From a checkpoint of a small transformer trained on Wikipedia: 16 layers, untied embeddings.
Each number is 128 + 24 x the weight over its row's rms, rounded and kept within 0 to 255. Layers, rows and columns count from 0. The size above them is the row's rms in percent of the matrix's.

# layer 5 MLP up, 2304x576, rms 0.112, rows 187-210, columns 432-575
size [ 88 108  89 100  96  98  96  96 105 105 104  94 101  98  95 101  96  99  97  90  94 101  98  99]
[[128 121  80 121 126 103 118 115 118 104 111  97 133 145  76 133 132 147 135 140 106 132 140 112 126 133 148 127 139 103 121 106 126 106 110 153 103  90 109 109 127 144 108 111 144 117 106 116 134  94 113  98 137 124 114 122  89 146 128 114 120 144 117 121  97  91  95 155 135 175 122 161 131 134 111 116 139 144 107  75 119 133 187 100 100 118 152 148 131 137 132 143 127 141 197 119 121 115  93 191 167 126 139 105  98  94 154 154 113  73 119 145 154 134 143 144 155 188 137 120 136 170  87 136 123 104 140 146 125 139 110 153 100 146  85 138 108 142 129 115 103  99 108 113]
 [118 128 100  98  84 137 134 127 114 143  63 140 153  98 116 108 127 108 112 156 149 146 115 127  93 136 134  58  61 174  69 136 102  89 135 119 106 129 101 135 119 133 105 163 196 136 102 131 139 149 114 158 120 130 107 168  96 152 132 124 151 103 159 122 132 127 115 158 147 136  96 138 129 142 120 116 118 131 134 100 134 158 123 119 136 148 115 163 125 165 156  84 162  93 159 133 108 136 144 131 150 113  89 120 115 133 114  86 146  95 131 133 130  86 184 122 120 111 122 166  73 169  97 135 131 135 131  97 121 138  99 128 134 188 158 112 126 129 145 167  91  97 126 114]
 [124 135 100 117 156 140 140 104 144 142 123 134 103 152 137 123 124 149 130  96 171 153 119 125 128 135 184  92 112 128 112 153 104 119 110 131 173 136 102 106 134 107 194 176 114 162 118 100 132 106  98 148 141 165 101 121 158 141 158 121 162 110 163 164 148 161 181 142 121 132 107 105 114 103  85 120 133 115 102 115 151 130 173 101 110  96 124  95 147 118 135 112 146  99 101 147 126 138 163 122 111 126 153 124 115 105 114 139 152 138 136 132  87 151 128 116 150 115 113 122 104 145 136 143 118 110 128 131 175 116 148 141  83 110  91 103 128 110 142 136 125  90 124 125]
 [105 161 107 112 120  97 150 156 112  83 151 111 117 132 154 152 102 154 142 135 171 163 150 157 151  98 144 154 103  91 126  84 126 122 105 135 109 140  91 120 137 152 111 139  95 117 115 120  82 196 146 139 111 145 119 120 154 138 113 145 170 137  78 133 142 122 125 100 161 174  72 114 102 120  75 153 151 111  96 141 100 121 127 126 131  86 138 128 144 133  95 151  73 125 126 105  96 117 116 118 122 118 150 128 136 131 142 165 140 129 147 137 119 120 150 123 138 178 165 193  93 151 160  97 121 135 130 129 117 111 169  97 155 138 127 122 137 136 124 135 104 138 158 142]
 [ 79 107 107 179 152 111 160 119 110 144 148 123 134 121 153 147 122 101 115  91 123  81 116  95 104 111  78 188 126 146 116 118 142 167 142  89 147 142 135 146 142 171  96 104 126 159 139 159 162 146 149 117 114 162 131 111 143 137  96 157 140  94 154 126 123 128 125 104 115 112 126  80 144 124 157 145 151 100 117 108 133 124 139  72 129 133 135 107 121 122 150 128 125 126 116 124 121 158 151 137 126  98 171 135 108 145 141 107 119 130 120 145 123 103 150 139 116 138 162 108 134 130 162 100 139 141 101 164 126  96 118 171 117 125 122  94 105 149 159 132 118 130 106 163]
 [163 119 151 125 164 143 107  89 105 164 144 135 167 150 117 142 144 150 112 143 107 116 151 119  87 120 129  96 105 163 153 140 195 147 166  92 170 118 144 138 132 162 149 171 166 154  56 142 134 156 132 136 155 113 114 120 138 116 205 132 115 150 108 147 133  72 124 106 104  99  76 156 133  95 112 121 148 123 182 108 114 132 160  85 163 142 103 144 128 161 104 122  93 147 139 136 139  92 105 131 152 149 108 141 119 159 133 114  96 164 126 130 149 117  85 136 111 141  89 116 150 122  93 101 174 131  91 133  63 124 115 150 131 156 142 151 113 147 153 155 109 128 134 154]
 [129 111 129  78 150 119 132 123 151 105 113 150 116 133 143 132 131  78 127 155 132 144 141  83 115 128 119 151 122 162 114 140 107 147  97 163 100 156 120  80 152  97 111 104  95 142  95 130  92 115  97 138 128 118 100 167 144 152 126 152 156 150  80 153 159 129 136 153 156 172 126 107  76 155  97 120 152 126 108 104 113  97 122 123 146 130 116 118 119 101 148 161 131 103 154 144 114 154 118 124 140 133 153 160 140 162 133 107 176 132 174 143 117 121 127 112  79 136 222 105  96 127  94 144 163 107 136 129 108 100 125 131 102 139  78 106 121 160 176 111 123 180 176 121]
 [127 103 125 139 107 167 148 123 153 155 119 127 101 130 126 123 126  86 163 116 129 146  63 110 125 149 133 123  56  82  61 148 143 162 111 142 151 172 120 155 130 150 122 149 159  99 124 101 110 110 147 132 123 100  89 133 115  97 117 123 138 114 131 117 149 103 140 103 100 119 148 127 120 154 149 155 132 121  99  91 126 161  77 105  79 148 174 120 131 116 171 136 126 141  78 131  73 113 129 151 156 113 166 150 142 142  84 131  72 110 150 143 132 177 137 177  92 125 108 161 127 125 146 123 143 144 134 157 147 133 109 136 116 120 126  83 112 114 171 124 134 112 149 157]
 [ 92 132 145 144 159 164 108 153  94 134 100 134 121 148 147 141 113 126 118 104  93 129 145 132  95 134 149 113 135  99 138 140 124 165 118 133 137  96  72 118 120 137 127 109 163 157 134 142 125 146 135  84 130 138 119 137 141 138 161 178 129  95 158 142  78 159 131 122 132 105  84 151 117  92 146 133  97 118  85 153 139  96 189 125 125 145  89 132  75 110 132 174 181 130 122 121 162  98 149  83 106 132 192 154 127 140  57 149 130 132 146 143 106 139 141 120 110 133 152 142 127 142 116 162 159 107 123 115 149 126  91  94 132 166 154 139 110 146 147 182 111 128  90 133]
 [121 147 103 139  90 158  82  85 138 127 140 124 169 115 151 153 126 161 123 126  95 152  87 120 160 145 148  94 135 160 134 132 148 131  70  80 120 173 125 141 115 130 191  91 171 145 173 121 190 161 143 121 110 182 144 126 127 134 141  90 115  94 107  89  83  89 153 128  88  95 174 110 148 122 120 116 100  90 112 104 152 125 166 169 101 112 124 133 133 135 155 129 122  84 112 123  73  97 157  99 114 139 177 107 127 163 101  95 130 104 140 182 109 147 126  89 129 105 137 151  86 109 120 129 153 156 155 126 105 110 144 140 121 128 129 104 148 131 149 196 126  78 110 101]
 [123 140 118 106 173 121 105 138 129 138 143 102 104 131 122 121 109 124 136 190  83 118 159 146 125 124 141 106 123  87 154  92 140 128 149 123 119 126 144 116 132 126 121 128 147 153  95 121 128 116 104 121 113 137 145 112 146 115 118  92  90 155 107 121 130 104  67  96 150 164 124 156 138  98 142 165 174 155 137 117 109 154 125 139 142 120 124 112 114 167 123 104  75  90 134 109 127 109 138 138 149 165 135 164 116 141 155 156 113 158 127 107 102 133 160 105 110 175  82 138 147 136 173 115  89 152 124  85 107 116 126 139 129 106 152 142 163 146 137 142 125 122 103 107]
 [121 131 122 109 100 117 101 120 145 105 144 101 128 130 133 165 133 130 141 184 127 105 115 158 109 129  84 147 128 143 136 127 115 128 128 104 117 131  99 147  90 122 162 132  99 119  99 129 113 136 101 140 139 122 121 158 108  97 130  94 144 155 131 188 128 129 168 128 144 126  91 136  94 122 117 170 112 143 130 144  84 118 116 124 123 147 124  97 146 132 124  84 124 145 138  88 118 118  75 151 170  68 119 111 121 102 137 122 136  96 161 150 106 105 121  99  97 137 132 111 165 140 135 152  83 127 195 143  79 114 121 129 126  88 141 114 159 123 113 110 112 101 130 137]
 [125 130 150 149 126 148 114 134 135 118 140 117 119 124 139 120 146 138 112 132 115 122 137 117 122 114 121 100 118 105  91 112 135 123 134 116 135 123 147 162 132 155 125 138 155 138 105 135 114 158 126 155 126 124 152 113 160 161 148 116 145 162 111 120 143 105 122 144 108  65 110 147 131 148  88  93 136 121 112 120 151  78 146 182 138 143 123 104 149 124  70 141 181 122 134 109 143  92 127 107 174 122 123 117 184 114 123  96 123  59 104 147 148 108 128 132 114 124 125 129  82 177 128 131 145 142 126 147 156 153 156 139  97 126 113 135  99 143 166 144 114 104 125 142]
 [104 140 132 117  98 139 122 115 134  98 138 119 117 123 109 176 125 134 121 109 127 131 138 166  89 122 131 152 128 150 120 112 164 156 125 111  97 148 121 105 108 158 130 147 148 118 140 116 125 139 117 112  89 132 115  68 127 131 161 141 112 112 148 173 134 109  77 135 121 119 137 129 167 112 153 145 108 144 131 102 129 107 125 120 120 161 134 122 132  99 123 109 146  75 114 143 118 134 119 120 123 129 115 123 128 113 132 191  64 136 152 136 133 109 145 146 153  84 116 123 109 120 142 102 154 138 127 115 172 114 125 148 152 133 106 165 158 104 135 142 115 156 127 140]
 [129 131 143 142 160 148 133 116 121 107  70 142 119  87 145 130 159 132 117 157 150 180 166 110  57 125 130 108 131 137 164  99  91 110  94 132 115 117 151 163 179 127 144 140 131 167 126 153 107 130 135 110 144 153 125 134 151 107 112 142  59 122 152  90 120 155 138 104 165  97 143 131 105 114  85 129 138 108 142  95 114 143 163 124 135 123 141 115 117  84 129 149 145  73 137 141 171 102 120  64 141  91 133 156  71 101 126 136 137 128 125 143 153 132 143 135 158 110 147 113 153 138 103 137 113 108 154 126 135 128 104 142 104 139 133 118 123 120 151 103 139  62 147 149]
 [ 86 137 153 119  96  92 124  99 110 158 115 138 153 117 151 148 110  86 113 119 101 107 129 150  87 108 165 125 112 118 145 148 131 147 145 152 127 137  93 128 116  75 139 122 156 136 174  93 125  89 123 136  91 143 147 195 130 116 158  78 133 130 138 147 150 147 144 122 107 101 108 137 145 139 101 137 136  89 135 118 172 134 117 167  78 140 103 121 126 134 113 138 131 123  78 116 160 148 181 149 181 107 130 142  64 141 118 125 135 117 112 123 122 154 108 134 156 154 115 167 138 127 135 149 137 117 127 149 132 130 130 146 136 114 119 118 149 174 121 158 130 127  95 108]
 [108 146 167 131 122 123 156 112 144  99 126 134 166 129 108 124 171 109 137 146 112  90  95 118 120 130 119 163 158 155  68 132 142 163 135 104 116 158 130 118 152 146 130  94 168 197 156 141 148 165 149 115 169  75 148 111 129 102 137 139 146 100 140 110 134 131 100 100 142 135 172 113  89  77 125 151 143 117 127 128 110 131 125 162 128 138 113 129 125 170 115 144 136 145 172 150 126 134 123  90 190 117 106 147 183 129 128 142 112  98 136 141 139 144 116  90 131 134  81 109 127 143 131 125 108  80  87 145 150 120 149 117 125 138 139 144 115 132 146 141 138 163 107 133]
 [127 145  89 136 133 123 146 159 141 123 150 141 107 138  85 105 151 104 130 108 152 150 102 112 160 145 147 124 113 139 144 110 150 131 106 155 105 143 123  97 111 139 124 133 110 152 137 143 121 185 118 116 117 100 134  97  65 119 157 149  91 139 137  59 116 134 125 156 106 114 122 127 176 114 119 132 112 125 118 159 100 123 101 129 161 111 133 113 119 173 142 125 137 134 139  93 123 134 137 104 122 126 117 101 171 152 126 141 125 123 159 112 146 158  73 129 164 104 117 129 136 139 139 138 152 128 105 125 137 108 131 144 137  60 135 137 128 116 140  96 111 123 122 148]
 [125  84 121 100 125 149 117 120 168  97 127 116 184 119 132 155  89 119 123 187 150 145 121 116 137 132 112 112 125 103 153 145 133 114 148 170 141 166 116 151 132 131 149 176 126 140 138 122 125 141 140 103 150 136 130 133 128 134 143 151  76 132 123 117  89  82 116 166 144 138 161 144 177 133 170  80 105 114 129 152 144 100 143 149 134 219 123 113 118 149 126 158 127 138 138 101 106  68 107 189 142 142 137 105  81 172 173 154 119 135 130 119 169 187  89 154 136  93 153 190 118 138 114 135 138 129  96  95 129 102 133 143 147 133 143 171 133 133 131 122 153 156 103 142]
 [141 115  79 130 143 134 105 124 130 123 132 114 169 152 113  66 100 145  83 172 154 114 156 118  87 118 115 144 192 152 141 127 151  74  95 151 107 148 115  95 156 113  98 127 132 154 118  95 109 143 139 118 159 108 114 189 135 116 144 138 113 147 134 149 111 154 132 135  97 129 147 177 140  66 152 145 133 167 135 113 104 147  59 125 108 183  92 120 116 139  69 154 116 153 143 133 146 109 109 153 131 142 110  77  52 157 130  91  94 157 153  60  98 150 109 112 168 118 133 141 143 111 133  89 124 126 124  96 110  94 153  73 143 160 113 140 135 150 133 134 127 144 120 120]
 [145 132 140  89 143 139 126 111 100 118 106 116 123 116 105 120 124 111  85 126  83 132 123 113 143 100 126 120 126 107 144 145 139 139 131  78  96  97 112  87 111 139 122  92 131 142 151  79 168 135 132 103  79 133 114 136 136 143 130 151 120 142 138 171 143 164 138  86 127 138  63 130 139 109 128 123 118  98 155 142 127 160 149 126 144 119 166 126 104  92  98 118 108 109 129 113 111 114 110 146 142 150 173 137 176  60 149 123 127 121  78 130 137 121 126 119 150 105 168  98 156 152 129 136 127 112 128 129 127 142 140 131 106 148 132 156 116 134  84  98 157 127 139 143]
 [140 137 104 132 131 114 115  96 147 129  92 177 186 106 108 122 161 129 119 117 106 120 146 154 135 134 157 131  83 139 128  94 175  93 140 110  73 122 132 121 138 106 157 131 142 121 123 121 126 136 111 125 113 105 106 104 145 131 135 149 119 109 105 125 145 169 117 141 168 132 118 116 167 140 129 106 138 113 125 116 147 188 126  97 110 126 114 131 157 109 121 110 102 111 131 146 149 120 114 129 136 115 141  93 152  82 113 144 132  95 136 134 113 108 100 123 150 109 162  94 112 138  96 130 159 121 116  99 137 136 119 123 141 113  94 127 135 156 154 196 152 135 156 121]
 [127 142 146 122 154 111 150  80 109 131 129 135 131 120 127 132 120 123 137  98 141 130 103 169 116 142 119 139 129 146 145 121 120  81 112 112 113 145 130 108  74 128 123 169 164 107 129 104 109 142  96  67 174 131 178 130 136 135 165  90 146 146 116 206  86 124 131 118 132 133 139 125 147 148 139 108 145 131 147 123 132 125 123 124 120 108 107 130 112 131 112 119 144 137 145 110 134 121 122 107 122 140 138 131 126 116 141 120 101 139 117 148 147 120 123 108 158 119 122 158 155 158 132 177 116 129 107 111  91  89 155 140 154  67  84 110 202 106 115 162 162 118 175  73]
 [101 183 129 168  88 114 147 121 125 120 152 127  85  85 145 106 124  90 129  76 156 131 100 146 151 164 107  87 101 130 179 157 114 129 108 119 116 102 106 199 113 124 140 154 139 164 140 157 155 142  90 141 120 141 151 151 134 107 142  79 113 127 182  95 132 117 161 128 129 128 124 145 156 166 122  97 105 139 128 121 215 174 122 107 140 112 164 123 140 137 118 103 161 105 138 159 122 128 155 132 123 148 158 122 126 149 112  81 135 160 130 169 142 161 129 131 108  87 129 150 138 128 131  95 122 129 164 149 139 132  77 108 124 132 116 114 177 131 143 157  99 117 105 103]]
# layer 5 MLP down (transposed), 2304x576, rms 0.113, rows 187-210, columns 432-575
size [ 87 105  90  96  99 110  95 100 104  86  93  95 113  98 102 104 103  99  90  88  94 103  96 100]
[[114 158 143  99 131 146 130 123  88 155 117 115 163 176 122 112 141 130 144 124 117 155 135 114  95 151 154  53 151  84 138  91 153  92  86 125 133 137 152 138 144 152 136 103 132 143 167 113  81  98 108 128 130  98 139 102  96 146  98 136 132 108 132 130 106  99 144 122 101 149 149 119 148 145 125 147 122  96 131 103 144 137 123 142 125 128 102 165  80 138 100 151 123 136 142 131 151 100 192 123 138 144  89 133  99 121 158  93 148 112  99 152 168 129 152 116  85 108 118 144 119 144 113 103 146 166 124 147 114  80 120 174 140 113 124 141 125 171 135 176 155 143 127 142]
 [178 147 145 121 121 136 179 168  99 134  70 158 117  92 152 108 133 155 138 130 145 128 155 147 121 122 128 128 112 124  77 130 154 139 133 113 108 113 110 157 150 104 130 141 157 138 154 119 163 136 103 142 144 124 120 151 102 113 121 111 144 162 123 110 144 108 123 145 153 151 128 128 143 127 109 147 136 134 144 137 184 149 110 150 165 113  83 156 133  76 138 137 176  93 115  89 128 147 118 131 133  97  99  88 189 145 118  48 137 161 110 129 112 101 133  99 151 150  98 100 135 111  99 133 126 114  83 114 101 173  96 121 111 105 124 127  95 130  89 104 145  88 157 107]
 [147 128 184 154 117 105  79 137 145 143 136 132 131 121 128 117 131 114 128 154 134  89 116 154 140 114 130 130 112 151 171 139 107  96  92 160 140 107  81 142 111  94 102  80  92  97 159 122 140 111  96 118 161 102 134 158  82 114 115 129 136 106 135 117  88  91 121 136 129 121 125 132 133 149 125 137 117 128 139 160 127 101 113 158 111 146 148 120 136 128 157 142  83 138 157 164 130 138 141 127 123 113 114 135 157 121 122 116 116 165 105 169 135 125 155 153 140 121 139 137 125 141  95 169 127 103 111 106 106 134  97 104 120 106 167 154 110 136 124 163 151 195 139 103]
 [114  89 134 127  70 118 122 129 176 145 107 122 133 123 118 146 141 127 174 151 140 104 121 113 105 153 119 116 164 121 133 128 127 145 134 159  76 138  90 147 123 130 115 137 117 134 127 131 145  88  95 124 134 147 111 148 182 156 106  96 139 125 154 119 149 102 111 128 119 184 141 136 133 110 152 199 124 135 106 132 106 149 170 113 153 129 144 120 154 161 131 163 106 109 162 139 145 128 110  97 125 137 125 148  96 122 122  97 133 157 133 152 105 151 135 131 125 159 153 115 125 115 137  76 123  81 119 148  85 104 108 137 123 137 164 110 133 178 133  81 112  71 101 100]
 [136 107 139 144 133 114 138 135 169 154  88 125 118  75  89 140 119  95 106 116 171  93 156  82 106 137 125 128 131 131 128 127 170 156 113 122  95 119 135 140 126 127 126 117 115 136 108 105 127 116 134 143 119  94 139  75 127 110  64 129 106 129  75 119 112 110 108 127  87 107 114 134  97 114 147 103  90 179 139 117 138 145  88 118 120 128 127 163 115 121 135 133 102  89 137  83 106 107 184 142  95 144 103 134 175 125  98 134 112 129  97  96  99 139 166 174 146 116 129 122 108 120 116 103 133 129 138 105 107 144 119 128  96 103 178  90 127 124 109  66 136 113 138  96]
 [125  89 138 144 104 149 144 136 134 126 134 165 139 140 155 163 164 127 125 137 152 143 120 147 142 128 176  69 102 137 187 145 141 144  99 117 131 103 148 117  91  57 177 174 114 139 144 132 101 142 141 134 141 148 100  97 115 136 141 126 147 112 187  96 166 135 131 126  82 114 118 154 120 123 136 100 122 126  98 117 101 121 161 106 106  74  78 164 116  79 122 172 119 120 113 130 129 119  94 140 128 133 162 136 123 125 128 116  81 189 127  89 122 148 106 138 135 116 126 140 127 128 114  94 132 129  95 151 129 149 115 130  87 124 161 128 170  85 123  91  82 153 134 145]
 [137 130 172  98 123 143 121  91 130 102  82 133 131 170 125 157 128 132 103 174 120 134 127 143 165 140 142 142 108 158 129 145 118 143 124 138 160 164 134 125 148 186 150 149 105 137 121 140 121 147  98 183 166  80 113 127 103 136 113 123 187 160 119 135 150 101 149 117 105 124 120 132 110 135 113 124 115 104 102 132 141 112 122 153 122 100 164 133  99  93 121 135 141 130  99 157 153 149 144 137 108 124 104 118 129  93 106  72 114  85 145 178  86 129  86 150 146 132 137 105  85 159 104 146 137 159  95  88 162 103 154 128  95 107 136 180 124  37 120  81 131 116 125 144]
 [160 105 110 143  82 143 118 122 129 101 114 172 137 160 130  75 134 134 132 151 158 141 146 143 126 103 119 102 124  85 114 154 140 143 138 124  81 155 132 124 106 168 108 120 131 135 151 124 131 116 107 103  91 136 118 142 145 153  91 173 156 118 109 120 120 119 124 120 145 116 164  77 138 140 111 172 145  91 115 125 112 135 135 108 151  94 233 110 135 161 171 143 156 138 174 133 129 145  77 115 150  81 125 144 118 173 118 125 149 141 136 130 150 108 151 167 156 104 115 144 125 116 145 181 135 127 155 120 120  96 144 138 169 140 101 101 121 118  98  62 114 117 144  99]
 [157 150 105 153 106 116 121 137 117  88 120 125 167 124 127 123 131 124 139 102 101 152 116  95 106 112  95 113 151 116 143 140 130 165 141 110 151 138 140 148 112 138 140 132 104 124 122 152 118 144 102 116  93  98 164 122 103 134 119 163  81 148  99 117 127 121 145 113 120 164 124 151 121 158 135 151 111 115 148 175 122 111 184 130 124 179 145  99 139 105 115 164 124 153 106 145  97 143 130 110 102 124 125 135 157 102 103 114 127 164 139 136  72 110 139 105  98 163  63 133 137 134 112 125 132  93  79 127 151 122 133 124 186 166 120 130 103 137  69 159 118 121  59 116]
 [107 143 146 124 155 136 158 153 113 131  93 155 103 139 126 134 114 106 139 159 157 119 136 137 110 140 140 144 125 148 120 151  93 135 105 133 151  98  83 127 137 129  86 119  72 102  97 149 153 118 144 133 129 113 115 160 108 123 133 155  83 148 156 129 128 131 120 141 155 118 139 126 159 147 126 127 163 102 158 138 143 108 106 141 155 135 147 130 145  83 132 134 113 159 128 130 158 164 126 181 113  79 126  81 137 129 142 128 100 145 113 124 122 129 108 119 127 167 103 100 177 148 104 123 133 123 136  94 153 117 149 134 132 144 114 131 102 121 114 140 139 166 149 152]
 [183 176 135 126  96 143 115 162 142 131  82 139 123 137 122 120 111 101 108 114 137 151 110 154 129 140 140  68 153 118 139 135 116 116 108 156  69 155 139 118 142 148 120 117 117  78 113 143 114  96 134 129 110 128 136 165 151 128 133 137 130 119 107  98 124 150 119 163 159 123 130 147 141  74 123 179 101 138 171 170 129 121 196 118 144 128 124 126 120 132 159 112 159 137 114 154 127 149 120 122 122  88  98  88 114 143 102 115 117 103 170 147 139 141 127 162 121 152 119  96  92 104 129 140 164  93 147 102 111 163 116  71 113 111 113 145 131 177 105  99 181 125 127 102]
 [ 92 142 166 133 163 157 130  98 121 133 102 133 121 142  98 123 124 130  98 107 142 112 128 137 125  74 112 148  87 160 112 128 152 123 116 103 113 154 121 134 112  93 170 126  98 128 135 158 122  79 166 146 144 126 105 124 125 127 130 120 158 138 123 113 145 150 146 130 142 157 152 134 144 132 126 109 129 149 136 145 122 152 129 120 127 123 107 102 106 135 145  99 140 100  55 125 135 123 104 157 170 102 158 137 154 147 143 122 111  91 158 144 100 129 109 133 111 102 121 112 146 123 129  75 132 125 128 116 117 101 115 154 110 102 143  95 170 159  56 118 129  95 157 145]
 [ 79 155  89 138 130 129 121 141 144 102 149 138 165 103 168 125 166 178 101 143 131 119  94 165 136 124 171 109  92 127 124 125 132 114 135  59 115  99 159 126 131 125 145 131 127 140 122 139 116 135 114 132 126 146 144  90 129  89 133 160 121 186 126 135 128 137 108 106 124 132 149 148 141 148 127 133 101  75 127  94 141 140 169 158 111  93 108  58 195 126 102 126 128 130 116 103 126 104  77 154 140 126 138 157 139 109 133 113 138 124 124 175 114  88 112 110 134 155 124 141 104 102 124 154 136  72 104 120 128 133 163 140 126 154 170 137 120 122 148 134  99  90 138 137]
 [109  70 103 113  97 136 123 131 130 128 144 117 123  88 143 152 127 131 140  92 129 147 116  94  98 159 116 112 115 119  97 115 131 142 158 105 106 131 143 123 136 126  98 158 141 129 117  95 144 145 117 105 114 130 142 110 120 115 121 106 145 149 117 120 145 104 134 133  98 125 121 144  70 116 146 124  96 149 131 101 112 127 106  81 125 139 117 103 138  98 114 134 143  85 148  91  96 126 112 119 116 145 141 157 107 138 101 155 101 113 130 122 128 168 137 168 108 119  95 139  94  97 119 104 155 134 139  97 100 176 140 156 104 130 125 155 133 167 114 110 100 124 185  93]
 [144 127 148  89 153 134 105 121 100 145  67 163 127 150 119 137 127 115 135 127 167  84 128 169 116 104 154 125 124 143 150 125 163 123 124  81 129 115 126 139 107 124 166 113 136 115 133 157 127 158 124 106 173 143 111 144 134 139 138  95 117 116 123 110 148 136 120 151 157  73 108  65  90 145 134  91 101 149 139 104  96 133 156 130 143 126 126 121 129 120 120  87 112  95 139 129 109 113 139 143  87 126 140  97 114 127 117 103 126 155 155 134 106 112 168 133 124 154 150  84 134 102 110 115 117 110 160 128 150 113  92 123 168 172 140 101 137 111 152 141 142 128 120 101]
 [120 105 111  93 127  90 129 119 120  95 113 133  72 137 122 126 125 102 130 164 132 122 148 107 123 121 150 173 109 140 191 131 111 140 149 168 115 141  83 105 142 162 115 132 112 115 117 177 132 123 134 132 127 119 111 118 116  98  72 141 117 159 141 120 137 163 140 117  98 125 100  95 133 146 125 144 103 135 133 142 104 137  97 142 148 169 115 126 113 164  92 104 110  97 139 102 144 137 151 140 164 130 106  69 144 172 149 147 158 125 119 140 146 138 157 112 147 150 125 121 129 123 134 128 117 118 162  96 117 139 118 136 121 112 156 150 134  75 133 141 130 116 135 132]
 [ 90 113 135 148 113 116 117 153 150 158 137 131 128 141 109 156 176 117 168  85 171 165 114 120 157 134  90 100 134 104 116 137 107 128 119 150 134 123 148  85 118 107 115 106 146 131 127 111 111 156 110 135 107 112 106 133 131 133 119 109 122 148 137  93 135 104 122 126 139 104 148 129 120 127 118 128 143 151 149 133 135 160 150 134 124 138 127  75 109 147 153 102 109 102  92 117 119 142 123 116 134 116 137  92 144  68 110 133 126 124 149 155 142 159 117 127 142 149 111 119  88 121  87 118 114 145 151 152 120 184 106  91 170 109 146 161 140  80 126 163  89 151 142 147]
 [123 111 128 128 109 160 172 153 124 106  92  97 119 163 143 105 109 134 159 130 110 123 142 139 169 158 114 120  92 120 130 136 150 154 131 141 121 122 151 131  86 122 132 136 166 128 148 110  87 127 100 125  84 109 140  85 125 160 139 142 122  96 139 162 115 143 130 164 138 132 133  67 142 115 151 125 107 124 155 121  81 146 115 107 149 113 121 121 126 125 124  73  99 127 122 130 131 120 151 119 145 136 163 114 145 151 138 130 107 118 166 159 157 116 116  91  86 164 103 111 121 115 145  83 127 128 125 123 123 118  84 134 139 121 144 138 115 157  88  98 137 103 150 173]
 [158 118 113 156 123 109 130 204 104 167 107 114 113 142 125 110 121 135 146 114 117  86  86 112 114 135 101 152 104 132  83 136 126 117 150 107 134 153 148 111 104 119 166 124 125 106 167 178  94 152  70 138 147 136 166 143 127 171 118  83 157 145 100 133 147 128 152  97 113 116 120 123 121 150  92 169 124 128 130 163 104 171 120 110  85 138 129 142 181 137 165 183 129 126  93 148  95 104 147 108 100  82  76 122 127 115 142 102 159 136  93 133 178 131 210 103 142 110  89 131 136 126 152 111  87 132 161 151 109 106 143 153 142 177 130 129  72  95 120 140 153 160 169  95]
 [126 147 106 141 108  78 137 132 107 147 104 129 101 142 104 137 114 144 156 134 112 134 141 148 139 136 148 100 176 134  86 111 107  97 102 105 156 132 104 113 127 113 123 108 127 156 135 146 177  82 108 142 138 124 120 144  84 134 118 144 155 129 117 101 135 137 106 100 122 125 139 140 159 117 134 127 177 133  94 131 155 100 104 133  91 110 120 118 129  86 158 102 136 127 131  88 100  97 129 120 128 105 131 116 159  96 182 108 122 107 163 129 100 127 174 108 123 116 137  99 153 175 135 156 125 137 117 153 150 165 137  73 131 151 119 119  75 136 177  94 142 127 114 128]
 [142 132 133 142  97 178 174 160 111 142 133 114 138 139 103 149 152 119 166  93 163  56 110 128 136 152 128 125 190 164 138 140 131 148 139 131 123 120 136 142 130 151 157 100 124 122 108 121 141 118 110 111 115 107 127 112 129 125 126 121 108 110 135 135  81 136  84 162 163 164 119 172 147 125 103 163 155 119 117 128 132 172  97 143 108 131 131 143 153 153 147 143 190 143 127 116 156 141 135 192 127 122 154  76 120 143 147 105 155 119  79 160 130 115 100 147 108 108 124 146  80 134 114 152 116 104 105  95 120 130 121 147  91 128 104 153  92 131 106 154  97 153 107 138]
 [130 116 147 137  83 122 118 131 162 144 182 148 111 136 164 117  99 144  99 121 107 128 144 124 113 106 141 113 134 123 141 135 149 127 136 148 136  79 127 156  78 155 149 141 149 114 127 115 130  97 109 132 142 143 138 107  62 167 131 179  88 116 118 148 132 128 144 110 137 156 161 102 131 113 148 129 166 137 115 132 117 158 150 108 149 138 137 124 162 120 103 125 148 130 138 160 123 133 101 138 136 103 147 145 133 146 123 157 187  92 127 123  74 120 104 143 123 133 109 143 106  87 143 129 119 143 109  92  96 145 133  76 146 171 143  53 124  43 107  99 134 145 150 103]
 [119 137 163 128  93 182 179 139 124 119 126 138 101 151  98 172 139 131 127 109 102  69 105 128  98 145 161 149 114 159 140 124 124 159 136 118 133 170 154 107 194 131 127  83 144 151 127 136 111 141 106 103 117 137 164  95  82 123 138 113 120  89 149 146 104 123 104 135 106 145 109 172 182 143  93 109 116 141 143 130 135 124 179 119 143 121 141 140 137 132 108  97 154 151 101 153 107 117 146  84 130 143 140 105 133 122 134 137  96 142 116  99 128 133 158 112 107 123 132 139 139 149 146  89  81 162 113 100 151 142 150 142 148 137  84 160 148 130  90 134 144 168 125 115]
 [143 165 150 164 105 134 137 169 166  97 114 127 175 106 109 128 140 111 118 128 111 163 111 117 110  86  80 130 118 125 103 154 169 153 143 185 167  73 135  92 126 145 102 101  69 115 110 123 129 161  88 178 126  95 121 117 107 174 104 123 131 133 142 116  88 117 132 140 125 160 104 117 134 118 138 136 157 134 129 125 161 120 163 125 135 113 142  75 130 123  81 169 129  96  94  93 103 141 163 165 145 101 161 178  92  67 140  95 147 155 140 127 130 126  90 132 117 119 110 132 143 131  92 136 164  99 137 100  97 118 138 117 139 132 113 140 154 134  59 162 100 158 130 156]]